Weights of a small GPT-style language model, trained from scratch on English Wikipedia: MLP 2048 quick GELU, 771M tokens.
Each number is 128 + 24 x the weight over the matrix's rms, rounded and kept within 0 to 255. Layers, rows and columns count from 0. Numbers have three digits each.

# layer 8 MLP down (transposed), 2048x512, rms 0.0981, rows 216-322, columns 320-383
093124136117121161145094132143101162098147135102166090117103061134201108139170148077079144113107126093099120131146102154114099088134054129127173136134115117126156153137157093176125157133087136
140091126107131123104125112125138100151113148131133128143126125105113116145103157093130156129120140177103123136106132117099145167159128120124157127139153107103117110122120103151106107090115158
104159126113119116108123129194099147106098183103124138108114117132151111086154148125111149091140113120134148134160113146138145114135123150122144149150102124138104115102137155103101124140122133
112105083111164109159188121163165114151102137080102109127109103120130083150113114169115093139092184141147126111123162086145103122101162107117105115148130092165135118103183130135158159102079135
112090115144144163169126129141145115095131071127119103136128085142122165097167159138112149124106159103147149120111164122136121129134103121138124134134134131140153110119132105154109144154171127
136172137110133155121108108131150122096111094116130136132148104111117138134110151145101167153168139109129150111109122148153177176126144138124125151151111120133122100135132146112149135116129150
150113116118133150150127089090137130130114144128116122100101184111104117122133122113138174156110166134108122116158112149116149098136087143121116100110125157131127116106122144099123077127112118
107102109159111160159125155165147142092125178127131133074118152100103143107098090144116128119131117103144123108124100111104166040136111116142158122104165122147123113122133185134116118128116126
144147114110136134118097130154140103124136142123125079138135144141132152169141129105175163095129121095140121155133121142097185118147169122131104119140133159160121130153085124124174092144124141
150137109126107139120125138106106151113138148144101105132160139136147132126127107120099139153130148130101099105120093144106105130117133104139104142140163132129132128079128149122139156152156104
153157146119101144137130170119070136145157132142126139148163113087093130124117129122135138148156106114126121154089138118139122124121104117132126109138153104088102132145140107108125131102104142
138141121101154151184132157146112185169115113094131119133184176122160123124109150131113127100126102111129141155094097086101136147125131121158100141101111153108190177151110138137103147143116139
133148083117089105123161129151126105113123144150102151125143097094084140114154149129104125111165148094114113161165142121099140121186131123119152168133112135147110125115154159140134097140108133
169132085117150111134156121115118155134080121150148122112182142097154112109128103100112116177105100117096114120092081104140160135124107149104128179140161147141152147163151136110129124137132127
145134114102163113134145153125164136093137081122135157113150146136187123114163154148169096163119125096140172117166149116120095120090098129121103136152121130138098151140178109098106112146132131
136101154130142143133139168144071170126149117088121113100175134109122165133119077122129135135085182112150103160129081047134124146136106101104123141139124131146105114114159088110204128115142159
098103126116171133088100143138096133147104130152124144095103118079101172145111134091105139125156174121116116163177135132143145128144076173097118151114133124149108132192110128109145131132166114
116163134138117151150123154120105119117120121139134138171103121087098102120190090157126099061106150170075110153074099118135103117180099096090089052117158131151151107081163165172138159139131124
134151136154152165125125122084126136102101114091148088160114116120141117122129139141100099098146120092118160084118122119206109146159099140146102119128067129101097107098157156119125127114151128
147137092135084141114118079109136096153163108072137151141136139133131136162130099121154112142115123107118131104106147157138122114147122128152086096124078125098125115167129113142097124146099115
170138108135144113124114116124153099168121113109135067151156122093128087093115088123119103092142121125167120106125080150147095087133124141146121055086110134125127099086132153129113124134141127
130130178111160093130133132095073169030124128131151138080078122099153093128099148121131170101153105141181118150118144150124113136158136100137043094134153125134115128146099117141112128145064103
120092121133126162163147125136097120074108173126117083103152148108186096122107177134156127121164138128092106143178107129161110074137127143102116102124130117151136129090162147181096119131112185
117103122105122161127134132172146114136164094104109151116091147144113113079098143120104122132127103117113127140141113165135149096127131128148129095114168080131126102109071137119067149164148150
102082123135073164156120091107132105092185153134159146129163107125163108102160158103060124162163120136100124081140093123124153146082121079088119151127159141104100159124143144097117087085137145
120117186163139146147109122115189133109068101164116143113096179131154152090125136113122121095152149109093168127109117138130167130118152127113162076086078178149151129139102131181094148144104130
160131087152169071100149033143135135129137153120107171134154137150100160142087177096124162114103155085083128093122208170147139127091155183095168150120133121138156128140092101083139132149148143
171132139170108097112148117128155130104129089149160089145115098126121087085175166144111095144152151200126107133084099159121091107091117115132158122111117137116108147161116097095132146094159124
134126146133132134124146112119132180133109133146106150106133164135107127119148145149155142098094144126128116126160113115116133121132133126149126140119153151141129157066143149114117121146113148
161134119122146132132078115110128123117130158140108103126108129146086173093113147127141125163139159136129117137103110173121129152130130153079107097103138120127123146111114139092108153131122120
130100210128117119106167141116108115145151125130159109147162170134190168133115122086150108146098153119141128164140110132130161062099111137147139161133155116106105152153066112127120169103178166
112123149084130136112160137147119143152120112115152154130128105100149134108108104132131124084094164162155115119127177119091102177137109110113075162099125118109153150152145090103119115143160097
149148130129107123142098097156078141170174167136117125083176124137106116137143142111129137145147142071150119119122148144128139159167108152105155132134130109102123154171167131167155083132145124
093119136163137117122138080164122156123151146120113126151105164084094185190137105204138135111120131149101123115111145049145156084145100193143138145117106081081103149124096129081133034125105128
118167119165129174084097125128105100113116136116161153101110146131119089140109141079150081092150114114130123123129134113099130124114143169167101177123124126144100099119138154148105118129099139
117092152107160146116111114178113149129143120110114103106142080132138150163152138137136124114114135146084102141118137082116164141155082128122131105114106107125120148102174123102124120116129117
125179133118128109121149137122130112113132146103130148136149143142114103129169152151131109095103147090141132135127114138143159137113114077139105136121150139102112081132135120128116119120084143
132150123150153124147127095118100106124154092098143123123119134101118123137128111098135123143114146121144138102083131110127100124154160145084149115149111102130129106156066098149138117126126135
122124147164128049140135144127092113138121118129104100120144112158087152132104145124063125122128130140165145121161133120156167134120158147134143165124124109143097136122120093127119126128125102
144107081139117176136092105122147141157148140115145180120093148126163139127117094127142135140095154138119118078169095163155116097153136142102143132109128109135142109154103136123158150111113147
157107098144148098167109129140188123132066129133151144132129127144103141105121104092106133159136145142129113105152074133137132094163157137134107185104124134151087109143076119133108083122121095
110123108157089104149104118026163052095080062098112123167095093108144122155050198105136116116193090123123158100060145178144183100112139098132126107136142131118151143184128107094082163147158148
103151107127114164127121118132148104142162147142110134077086117129193117150191127152104131160205143163101172121121094121114132088078124139120171065102128136158085069119097126151101106160143074
134116146132138136137088095119100163133111138127139129150116177124152174118125126115109136138138080140129100126102099084170118140101119096126140123123089142176127134122105176114159134162081129
136112108111133130157122141140124119109175079141111106096133108122149116137134142095115133138132094140118141156116120154093133159106109126148153094138108142130126157125100149085120142117133125
117130151132134109083160143156122139137091079136144096134115126129165147109131128111113135109156157155135109151099125091186132128144132175180114107137127125108144141110134136128149143097126099
127157104134122157174110147131135132117164191099126124114166114041100157137125134114141158093090126125124130170164109106070135121125098136094102137122181098103185115127069120155123146142132139
131082145109099156066146109130175136154158157126151126074148083133119145139133139106113135099096092133103063162097123120129212114126152161172106155131080110115139079112081159187127090166138079
122126094133151130113117088147097142135121102118127116103102111127135118118112109120138093113140174116087146113150135129105108111114148150156149135120091104186152135109098067114093106147144135
152096108144157145067109077064118183170115168106125095120112140122146148065131133170132095119175169149129150171109121109117086127118131186143124087136073126075113184157130154109146138156141139
174122147059152099099163153141161135121111133100141138091095121114153107098170128128116135107146130135161128092123108108105168134126097112097164112172122104109114167143135110127132118147123098
149184143100132135128133145168149102122115128106138122139186130113145131139103136095123127110090156147157137116152116167150139091143126127129164114139091110074111118114106131115126140054122157
125107130164071147155182121133123096181086053129129122155134129125129131149133175113097118155147115129119129135186148153163097136175111112130095115211118144165107099132138128184116148111125133
140110152083122124153073108139161129145147101161134161104131142112120139105106169132122120144138119164124138090118142145108133098167121108132146123087163129141155169098103113112129112117119112
103119127135113097158135156122165108184117130102112178136118156120160109072139114080057129136146190148139127106079113136161143138097111096117152164171143131123133130125129124136116118174129109
141153096123129133100131127128134102159138161157113140108131087153116120172073142124131095126124097162140131120088085130123090132102117082114139109148127115150123140104116162111128131148127138
162135135115180150141105141140079139090154113114153146132100135145100120097130116111133131142118090122108117108155146138074145138142119099171131132111110108150098128125154138112111088146143112
132109154155141105082114141140166144176110104147127104121138165087146146149109128103143096088166126139136120140113212107075142131139128147118108136137104140130091145146096140131130148125147093
146113166115144127127127142127131105115130110134121136110120127126096137113130117144127112121159168106183154146140147160143113123119098144106147131114143128094158106120122123125164156092132111
132100125099140120134121118095137112120157161101152120096126147137150160116165157139129136101124137154083158143081125110146108105132125101100167109092140181183110154146158139122111105153125111
091132124109137108137120174135119080139131153117153149099132144109144118108138087138129102121170171134154135135139131126116155116081137151125114125111100097137141177145106075165134120102121120
122135114145134135133124147124146112145129130120102094136165131111134109092123160134106111145164150119121111084146067129164118142068152129130142133120150101138170113114122134128140077128130083
138125134137134075150105125086149130153115123118136094127128149166120104110118099120130117101139154142103142103121138189183122148113090199115108123093107156123123118105124127108136137106126149
133140123130124119143173146139121122131123151106163155068149126091165063098140182102074150114145091126091155141092117140130145133139127150146150142099143071138139138080086117143110098199167162
143115133177109113131154105083133167149131157125110127177117112068120130122094116128138112122129118122137126115118135114145147133144131099170108114102077095116129140193157129120096110109137126
111167113101111139140099131153154152142102137073113133156136147156087154131127160154148106131089143124147106118137113152087119113117119093130090106130162119118135142144119106146137126128116129
172127173106144146169091168177166111174137138115141167146129144126175092116106128133141094133132171125180160128119132084109087140120162135109132131125136146116123140100132138153110146069121140
119128128100131126163114088135118139159112127125100134125129144142097138112096149122124116144149116129130113133135112132177129120123144134123116131127137108166129120141124104164123093114119124
136140100131145136131140145138141127115124136118108127098145101144102152125128150139122149137141096101134129134150108115161114117053116142123097134118109122162144142088129159155122124115126115
116119112145135146134156121173116140130158124147127092139112144142099138126128106106105118121148137110125102149142111131111116119145110130131145176121075102098133135161134126127092174153136112
116122091178154105105074133131120149108153107148132134069120136157142088118127083131087111123109096108143080102118097128111118104125126174101079144128132109123090092130146123125136118129128103
126091120152100129112122116139154139148111111146101095139133129144144091088141122114081159124129100123074110100110118151073129112095123174145134143113155066132141146131116126142117166130105174
088110170117127135133086097108145083156142180118132098110144126091116103150148073151095092151161133141123080119110133100128066086119139117142153122136165165117120104103075100136081118130124124
143135178107129104136128130135186104101082149133137085114089159135128143152066072139146155098124149131137136089127124119147173137096128140082137109136160113101128149068101104136151118131133107
139160121111124150095142143177144133129122121112144115154125125109144119123110101148112124158146167174116121124145123147117139127125129140146123153141126122139125145145143148131127104108065119
097136161088128111114104102105135135073148121124117163135152121185125132139162138148139141113121088131137092116105109135167090115093129130133115148143094150156122189189114142114101138127129153
124144117135146158151115135109118158119159122140150128130117116130140125132135112108142118108106166126105133137095113139129108102143082123128148157127109116140134107092166093144117129155113135
137167103102116134172140140151134107143113081117123114129143145107125120146097164147122115107149127120118110116136134093143130112118106118101115097137159165125070136148164113126122144128155144
135125117160120086121156116104147131158102125123140103146137133167128120118143120176182124113099056161116115104122088130136141134107133146136157102149102121129148149102158134141102136120142129
094122132138114097178084142111107141151148116084140107149150140133142114133109118129121154140143138144125136128099149097135150128139149118158138109136111155137177109122089090121092138138117135
128137140115118157151142118117205129115127121140129144120157148139147141080135097124063114100147138163126096157118125121123122144130079135110138132136087078163110167157144151133160149148171182
126168115158169127127116128139078104106086191124109129100091164085123146147104073148110127122073160132106120119105095128153146154107143118143120117132129122115128132107142135119134156161097162
115149100154141087095087119143131144121123137158160149147125136154120127140114130104129146113102147129142129133136111150158135141123140134111141085087124178147124084125114159160077147153134121
124139105130169125111172137152197138115088165153132103177160146120116129119105149097098128069106114154105093117117116122190135132119133150133149137152170101152159097170130084128114125173137112
130129095146083151098142103141102108122127146087131134128152132132133090150105100146159139122126110148121106095106101143168100096146105163123131110127114095120143153115144128166129095111114152
144142161149122153136116163137116156117126115059065130085125119105134114124162115144080150106118118123122134110157103121107121105130076138088147101089126122131157172109138071103158137097142123
076130120134126124144122130124085110110094084104149171114125122143110121082108115120158107090129128141120130109106132167098089148096152112100099118139114094091128121126114153131106126097175115
124096113086121135147115129089122126098095121117130157129122099115149134095104176117101138085106108119114157127106121114102125156159110150118100157137121121108113123130100133150130124112135125
132127120116111134160082150127092114147108106120117142103135157132113127125146120101103144129140142160094107128141119152134125091131102129150093138134121113117108126122107140136126134141122111
138141123158149111116152125120115124135106117136100131115117139114158152140135112138148135130099129117151099131129162128129102143125100132108148136075159150168110082113122138146112147137142139
121098156155119099135130123110140097145137130134148172142161082092122144077127135133084122137143130128153101100138138163101143093144143130155137103124121090079149130131154117116116140156140134
109145179092146143126127167126155121143110119145116112161108092091141161100130150148117097134131092104138085151147100143139130080150098109106133115129127134074132151148112149144160073124152167
120114112126132126091115104117168129155088129166134110142113169137132144113105160155173053116129132131126112141148158105106145120110116177159164144097096133134132140130147136139143110136106118
094131124145135105110145123188133081133067117135093175129108097111119120120096133132131179112136159115142126131122156140084131147132097116143151140138101129135112134109130165127121116157125152
140128092163127083131165129163106146106148118117156157138098164143172114131115126103132142114127110113118074099151131138148121113141143135134127121093106088121103156106177112163098090116123151
116136098151123126116140130080158108139142133137144083186120168124179130126100143130093106126107111129076163101169162069176135083125124115138108119130097125110152106115161090122166170103134100
138124152130144149117152128123134141110130129134095109116146135144138078138112108109118128072117110115173134121165145102152103133135102126119153129185123138154132136095132141144110133115144127
139127168121133119118089189111133124133143112157139098104138138084162187120114149154147127104150120137103139102150142167158150128140148072073100158138098120106123137136107099105119129167116076
087131141116127107186145110141142140142134115117123102100149113100075168120120141138138183110142143108133124130088118153160142110133119144099143109153119116094126122168115097098125159120109142
132162130134127180107151116123136115136158150129114089134160089140133131151095106137148138136128139137110113124128151137104146110137116122124128114129174104120139094129114113111124151108133135
090114146158129169147116160112135109147104118134145144158121104117127098094086180169144130115130148140109144096121133110107122139116119147146075126159126139116114128163165097116124119099128146
145118123136105143113139122167127101136107116133112125145123136112142149151091124110112141142130149129124113125115147136131117118145131154089114133125126127114172114119123100142119124121110105
133148115123114136117157143144112131137122145159114133142124097153101131168107158140106140111119092171082142176143122128120142148138143124099106125105130131126145131126138117107142119114122138
163125109122136161149126154143141139132107145148132163113139156149130133086121135116129118109129139091125119148131137109112140155131161132164115153152100149110100131111140114121135143150155164
139094112158160149151142149129151078123131110174113146154126112155098119153113131160094177131137137095108126121139096161137134127148119083095152117129151137140166132133117166138136113100111102
146126113156102155137144141167134107167121127136125110118107105161103105141140097123089079137145136148132106177110128098140106105135106104145162126123161184114167146171137104114103116134091151
124137136146133136110143099148133124142164128131123139138119118135129096182132146112111122185089090142132135127107149144103099147079126122161138114096096150141126101119122101118110119156112127
# layer 8 MLP up, 2048x512, rms 0.0619, rows 217-323, columns 320-383
103115177138123128150165150128111143137112143115159119121120131130094176183131125165140144089130112128137146117080105106136070132149129131120152138131158109125096104097128108134125136133108110
130131154129108142098119121100138129173115113099133091131132171136154118086121054168131116119096112179111135155124136117110115138110133133126123105079116091120123112143101124096117145097105111
148115144080130150144163116130104142077118162156167136137155109124112148112085154172099128160114130133100122106092127141141107126167111110108100119172168109144133108137137129149117157073135105
184116135160138136139167110137133161135139150115087148142116154098154129115115145120118112128140108119155126131110161164123133150128134125101069102108097110178148122094137128084092136094137138
120081100130099147126099138113118119129146139092091119117121154169132125123145120112109094117108091139104074135119091093147107152143161127110100099088097100126115107107147141114099114092136175
096153120132134156146136129114100138087115153132165087117129094138151115161134121146089113140159137127122142093148122138105120129119152111162145134129119139127122134096125076116136114138106139
135123141150102132135094147157102162114187169088139119156136134156149117176140105140106128153098101087111154099132106145107164083085155109153119139104143130135106108188114186122080133121112200
086151137129163163088094099151102091126155114147136124173101130090103096123197154138114104130127140122125100120122135146098130136141121134136125132131131143155085117118123124120109150115154101
153124128127108153145091099172129090157160090113159136093137158150129172128182120135126139119156121117111130149132174099121116146087130155134137134137122093156121129116136126119126102143134112
141104111113154108131147124134171074106080099131170092099074137172137149104167095160115140118111133159107160161113125132139125129112100095096126125126104156168134135097172177101162156161119130
149162148095104109095108122095126078139132129144187105123147125107134178104151138097147123145154133165156130135151121160121134114133106098122109104109120135113134123148122099153106172186119127
126126187142119111113114143124101130164133131134140132135072080117118139105138126150127189135133111154137186155142113158133118105124162105152185111135140128139128101132080115134083138135111161
111118128109149162107121136099116134162141116112111160128189117126173169176146102078134156100109136089150171152148165101130095138148163093085172127116095149140109136176092156118122117138145121
148172109097140161112125112169133145138195131126121123142116129111205117103117143098147116171075123121168122104149097142133124117091123084146161148107132151110147163078123123147110144128179124
098116148102126149141128180113154103158104129110111158111121120141118162125123160112137089146119130086160154149137125089115145126095131113138132143088147141123098155083126131161132155141142128
111155155138129126135122083138146132114150179101094102147172096137118119103144181145152114101102113159121126157111117141148169157102106109191147194138143152107149120118108149094102171158124125
133171165113104137093145132130127165120106150138088123144137134105160166138175151082149144127118124137173069156121129086201083144140176104061079128160203147143104048129083133161127120121098143
132151137125170155108130085140100110116086111134113123152156144129119150125086114132129139122125142128154124170122177086102144155118087094123118157120115142176121103104142103123102122122044114
114161167166123153143114124139131162104121132146159101101111119139129142127154081130125076114122082152149141085146154116133111142147128104113145137149107136117171128113149115123120121126161164
166131158115106130134124146124143121134166139098067109120138135130126128187126100144173117166182136133115109111118138158094131105119148140127089132104135073074121102151158120112118142104123130
067098153143051128127153069116075155146173122133157153105101152160112127105111165163162097122110116119168132136089133127125109148144151105121081081170121126138108148127123108109100099131111076
158128127129115098128130155141143138147114135139121152136145122111114120155136094113119127130135104122116148183140112122109141071133080067152120141100151130126152144093128137138137133149142125
124123139098152119146102212134138148111161109121123134135136126104135154114125143112115118123161100137125079125166122082117127122111146150089091131101145127128086090132125135150131132132111134
126109132123150150086161097120139121136197143119138159132140155142155126130112115100143127153138140103169138165140106132127157140155114140073155132109081120099149136063130160114122132120103103
102116142115096170087124184092142161126111165105142106174106150142070150116167127106176134072138169118124128135146077102105152136115144122150110151107123162106118127130081118154090142151155134
145112148144134124168102088110105098128167182099123100127134141156161110102132135106117139149131119129111122123093115136116127093148149153117139147077110118094153130120141104111133154128130146
117129183180132111137114110119075164176117154140111136079101096164137162136112102128140126145132116114084086105096108111088125120119106122134102131129128126133124123116125091123144149151146157
158147128130144157106132104111105086096155083107114105139150136117178164189141130177110084147146101126104169168100140144140124136142122132115094150120125137114137121141090152142171121110101111
113139173082124140154136136179121124148128189097138110133096156132118151137124124139142143143115120117106155133127163105123113140136105146131141134126095077134107124151127127106110135143132094
110158136111124124153110148130110151115105119121195071130113128129135173131142138113150106168061141115096131102162105130136124130130153165076113126110133125121178096155117119151104093125081141
131090112066149149104095133157134126154158135137145126153129133127169127105119114110116090105141120124125095107134202147093122161158120140177126143119156150123144104168091137106127164171158117
112100106122112158168146077142108125086119166138133128142132173126111161095101158077168127140107097133114110152122088150158134119136087126168124153118124142111142105141165114112076148124100144
121120138131145122119164113146113142148124137199089113118145123152090140148126130119113146104130106167101111108167138116137134099157133123140135136145092136165084047115116164118130118083152088
179125112104156148131127131138104148160129126140117095122165170103086191169158082156175124107114127135162150159142102117108165111141140127154160177130126098109122145092148103158124149132161135
155130120116123131137144106118100111080094106127113145102176169098109142116122092075146165136117135140149149155149127163110142089153177101143122156127131155148139132144122161142096156095094134
129112142112119135148124156107143160143147123107115113134082143131149115144125103094144146115133107126122117121125158107157074113136115138138111153128106095133132185135145148109125135090117114
127112164124153141117159139117142117085114127150120145128160108119098117078119158090136162181127151086131104101123112123138135108136106127132137141147151134134147145100123129110088122114084118
124124089138135109128090140112133109170175163143169115134111169154147159124124118150154134137124146100127122143120162101107130163112134118123137114100125123119117130132117147150144166131123112
150136121113122114093086148120128138135141130152093120124115135113120175120101103098162112067144128129151115114119125139078140128139113120100168137112113119109149133108142143116152117139103153
132136136145157134125087144118150171149128126113099107137123114105156146122128115104137143123135150152115129127177130121155113120121135119087116098142192154159087099107133104091136115127143136
131108111114113164110084175099145108190136149166133123125139113113138152107101147133139131150181150099104098169121151122138109096097164104201145109086102107172122162139156076083094163159122119
163133124049080169117147111151152135134118129165137070094107098151133141142118109161133167151150108162136196157119159053151171106082111106099117166087152133183090126122124141141138077147104100
114128161119107138084143156115140151141117167134118138080114139095120126121139120127146121144127131149184146130114139153126131133177124174123132110107110147136102161114150130114109100111149123
160130150139129145087121127171123106135104136108111134123118118127133135133118111185150146096160114104159124141114133132118122119055131131116125138135136121127140104122163142100154147151113136
148109089123158124158122129149120140074136162123128113112156136115115109135136127091130166075081095102120148147145151088105123108098100146127169157121111133073126197158137127098132127133120105
132167131138114115117126149138126113167114180135138138138108102120125139156108115147134118133134110170150161138166138155104106110123205106145146171143136125099084128137129123110124130094109092
141117118129070143133168142143116144132097156112115116134139123094110158152140117130135164117093127112072146164128177127109171167152104110156080157131112138102117078083123095141097158120158130
137138132144103134132141157144119140094102128113148111111121117163142129094098137130138136161152154164155117096164161171130128157115128155179103073088126172120104162130088197095151125133146122
161140149113117095131106092118118108142113105112130098111104154133164161137125175090112117136094094117101135114132108112129107127157153120134132148094135193143124139073115113101137072108113134
201153118110158121115143142138098170120138126133142132126117098145172089101136163069152106117129152115128132137113140121085147131144155133136126129148142138081144144154099158095104147131111129
160128105117114177101167135171131108128139155163113154112107159137124130109090158112139174143102104123115091109100140159091120122138131141134115104142147131148107109174122146092122135142160141
121137149145109147107105124076111126168135155113145169133135136174114118133127111125160142109143158154134100150088136134063097114137130110134106123084153106091150176132099164129110144099147110
104151149111124180083132130140077165133164133114102095141103114152149155155117081140127138166162107097087090119114127116149102113122122131147092127155147126125198129188140103133138144144152167
130135184150122175192139118105140154122125099142117141094123139152168132136174142143133109133092091120142097090175163132155131113111128148115108104129128107112114132120113129127095140118118130
111124106122146156104129155104109143102093126128078143142140105108142152145113157085082165109085121129132098144148151169128108104074137080117136153146109149128111147127132141088106120134136119
131132149144111095105126141155142128121131087126152068108115161137144101110108172077088123098120139114138105141140118112104144115133138129126096139106116150135162139082103150114127089148142099
139107144152134066118142131137133131131112107113112128131143127142140136135187189134140142093147187119109121148124118080078110129125112122178120120147157135094134123079114104153113111116089157
093151125112114156114131125125117105162157126125111101131136089124090123128148132134135148092126102121141155134145098137138151120134089163162151110107144123085120090151106122147121134104116135
109099145100111110115121089127147116143125150175102133153177104142126130093117090117116089143156126135143131100103102120112104154106129133168141128140153117111137119120134126132176175127125112
128155134094103133166087101124135110147135085139146136104158125118137125129130131155144125132124105106181106096121130129119120170170141129132110096098140110116123123094137161127128180123144147
145136132126124129127148142118162164137099130128137125164142169150157105129110124111174115130108124146134152133179149131108100126121120111126148161149134116110085147112137111124103117156112161
137138084149204123131136129120118079107161123149139082120145129093126082125091161167093109090117156108115118109158052097155081187125108115158155128144124130109125150109146135063148096153119118
141108145095181089115118085169141158172128135106131120107221134154086145095141065138119119161144066156141142156129144100123151125134133153153124120101102104190116164150103125181161173127110116
178115113125159109160091102149068115085183153097137122138150176101114124131129118117118082088137126140140151151111190114128133153142142134153158188108192126125127092125154109108112131132093140
144100181135145118159116161143125111115153161166117147131105098112177138125116108141141150122123155141124134119131133102121128136128116145096107173140140168120141147129116156121154135118110148
154150151107142132107102145133162089153132112124095120103118111126145133129114071140114187154129151137121117127118126143136148109188102110125119129120134090123141113145103134125157126137109120
138137101101104139114151143110123124126112133123144130089069119138128159114135141127182141116111142134128133115155156130123128125131106146105141141145114130114158149125125142113128133119104102
111118133147114117070133127119107123111129100174118102135136147172149131129118126155119079124142146127107135065121130156134121085184111115093144097113132097091134102124112142107109164163122156
137089121097111144106165160141124085147188116100109104102115132123097126123127129107089116113127117105127163112151163148114140133120159143085123107124135144138150126112088142110165129129136076
133092134140176108129095163147145136096157095155119126110115137102170085129110133134140083142134064105138100172130125138066122146124149127135061149147135120161128129135148102146152153163146131
136122128144147064131135162153115103107110157111120163138136137110058167163165146124163139141113109105117119131115124113147141157141081125149100164161146146116147172149153142127159139122091136
114135114123152160124117129149109082108097144133132121132162079058120143142175150123113123181130162106150120164185098148115051143102191147124078135101149160119131116095096152158101124094117116
124144135146103146101110113154150167136114103112135156127112098121129115164129174158105141097120149127169114134124142092140065147173183093062106140141112153127182128150074168112127135173110111
109124143122144128111108128148161131133128141112170131132143149181151145109171123151122140107108116099117137130155149126144130119105148132159118113102108157091136110162134112093117111144109129
103086150168155192177161149104105104148095127169140145137150125119110133167149130158100128135134111122155136122107112151136122131111153149103115120107118138090104112110096140151151121129112120
127089078097096141100119111108161112148138151137119133123116144149126144115154110092097095116087128158147133143135117101125146121162129151157085160087123117145103136106126094103139107089133107
116096126143089130102149119135088151126150164088127113121105140148119155142155115118079139127127135118121119123149165130137123138129113148112105146127145129100135163198132139132105077091122153
141131143136124098121135177144128160130115137149105140162145124143124108145108121111123080093160105120090123129124115166109141178114141125093106137119151144159134114115142125146113144114078124
117106112089133163153109146124127147107109104127134139101100142156097130151100106086101138136132138131099154124130120104154177100129113146149145110097106108152142142126133109138103161117160114
066108125110151106126125182126136128172135135183118096154162133173109136155120088125125142135124126116130101105146111102098087147123123121168143138127140155154112162143087137103135142151090115
150152176071120127138115107102113045130113163152110108105085115102130093115163132140143130134151125135137098148121137146118150152133135136103151101124125195091139149078123126110102146099141120
127098123101152148133151149151124144104125157135144099140129128099087143129141124117139059137160117111111161178122114151122123156160142135121142119082164128104119139129097147147116104115147103
157123129125115146104121082164128113120126158142123166110073138148132115140132180182105095132115135124112131119132140161110103132116142116115141136167080145091109153114147110128125062154132136
159082119128134141096157105143162180073134186089129113062186165148102144178148137141120103122111146114089115128103143146110122068108182132138117108126106105127146102128109124171146121081142138
083195117136097102093142119139093125138142074158114148130128156141109085164139111122126101142119155099117151161117155146106117156181147141081138114099096111105086106127117132124147123135154146
074116148162123087115136111126127125140146143075104143108148119107097105113122146099156107157141074120130171159135098135119141142111093087149103090121120103181108150112090132154120152120130085
158093119082159130100125118112137124140123178106141116146144104074176109138159150158137140110117097141108139157153130141087137146147100136090115159123089167108103143166072117125101167132120150
126116130099099137086133140103126130100132139106117105157116149150133125084124100128116184138119070089131150106126143128149126126139098109146113113123122101094131144140167126105173125148124149
129106142117114133095123130123177123130122145126176174105108133139090151126148145136132090118117107146128107118109121101169131104115148150154177136137097102149153120134148146150114136130133098
119143141103128126148166138113160144098154142127134114131091154124149139129134104126155123107130157140053130160133122143116133103104109129147147135119130123157144132108125113144158128167120120
113142150146147159107117169106091142136126120117138084143089136176133112187104144155169130104092105109115170103095093109108159092129125135119115097155110163145138095126126117111106125084130118
134089128112112126143136129091091164111147185144103116158145138145095150125127114124124157149141108102164124124090121120104098115125063126128105158111110147125148111126132147095116124145156068
120113123104111106141074141106150197113119091114121145158120116135134091178130123131133090119108133120106119118171148113100149123126115107156152115140119113132115093098088121127099063115156122
145072133130126103126106166141154121109134103119150128155134167123134150120118113103161168136147114126086087155107117168105149118169155098156120164080133140134120122133128135094077180096092151
142185116107132163124131084110119150148148115127157135102092123142126140108126089091108137115150153105153138161107123094147123149117123156119132116085118145167136084120106142114155198128104116
136152129121112121136121136140154122120132116182123137142113132114101149127122130134094127129119125113089151098115112128126119171102151081137141128149127128143139108104117162158113109143131149
132119128126122154141151111120155122147166130170090158112120131165184157168114120123190137134137121107138112146122166150166098123153131122135073140164123111095075129088133164123139133147110109
137139159107161129135134146167125071178113113162172105127110131112140127109170107136105131144109100133124137123155084151114121093077144126079165130113143107120144122141125100158088150121126117
076122133124152135100157147149140128145156142146116115078120164131106064146117158140127109145101114111126112135152100145124130124085098123112108126109147129107137156120103124087161131139107129
116137126139123132094165086140127146134105118095111108123105140153125155136112096136107100120127146142139121178104182121147128141121140126108081154112126154162100118092116127105152092136160179
147120083127113097134117115127109122116117122141071128169125126098101137112145143132120120083138139124150156112124120139129135115145147144110132154094097131104124143117157150109085157126126109
126148109135126088113140118079114139142069178138116094123107157128141170124130107134107133118138127130111150131119101155110140106158128141094104131168118108155140133144143128113141115153111146
117161104135115143128149145116120152123175137135120135140118151144157149147090141109125122135131159132124166106116143147162139115122091140127123125137134120100103128168151111112118130116105102
085184117141119136114125142143114158145162107160120168130156178131140116152121115124109135154133135152112093133134119122142125129143147109086130169117121172116106136148144101114142112162099147
149116123139125111121142089078152154116151117114087124117136123135136141164153088154147101134165123135144124129165124130155093098153131187120105157099114134120127136123172139124147135126094120
127161096102139094106097124145128123141107169126118115125137136145118132125138170099111101131102135125143102168151158173130114131178115148088148142108122193156115130113155134127176102117120102
160164152144160162130158124150114140134161168070157144120099120134095118114126146141092104128095117108119137122135113077153137130073093092128148152138085161131144109152100124119108112118133090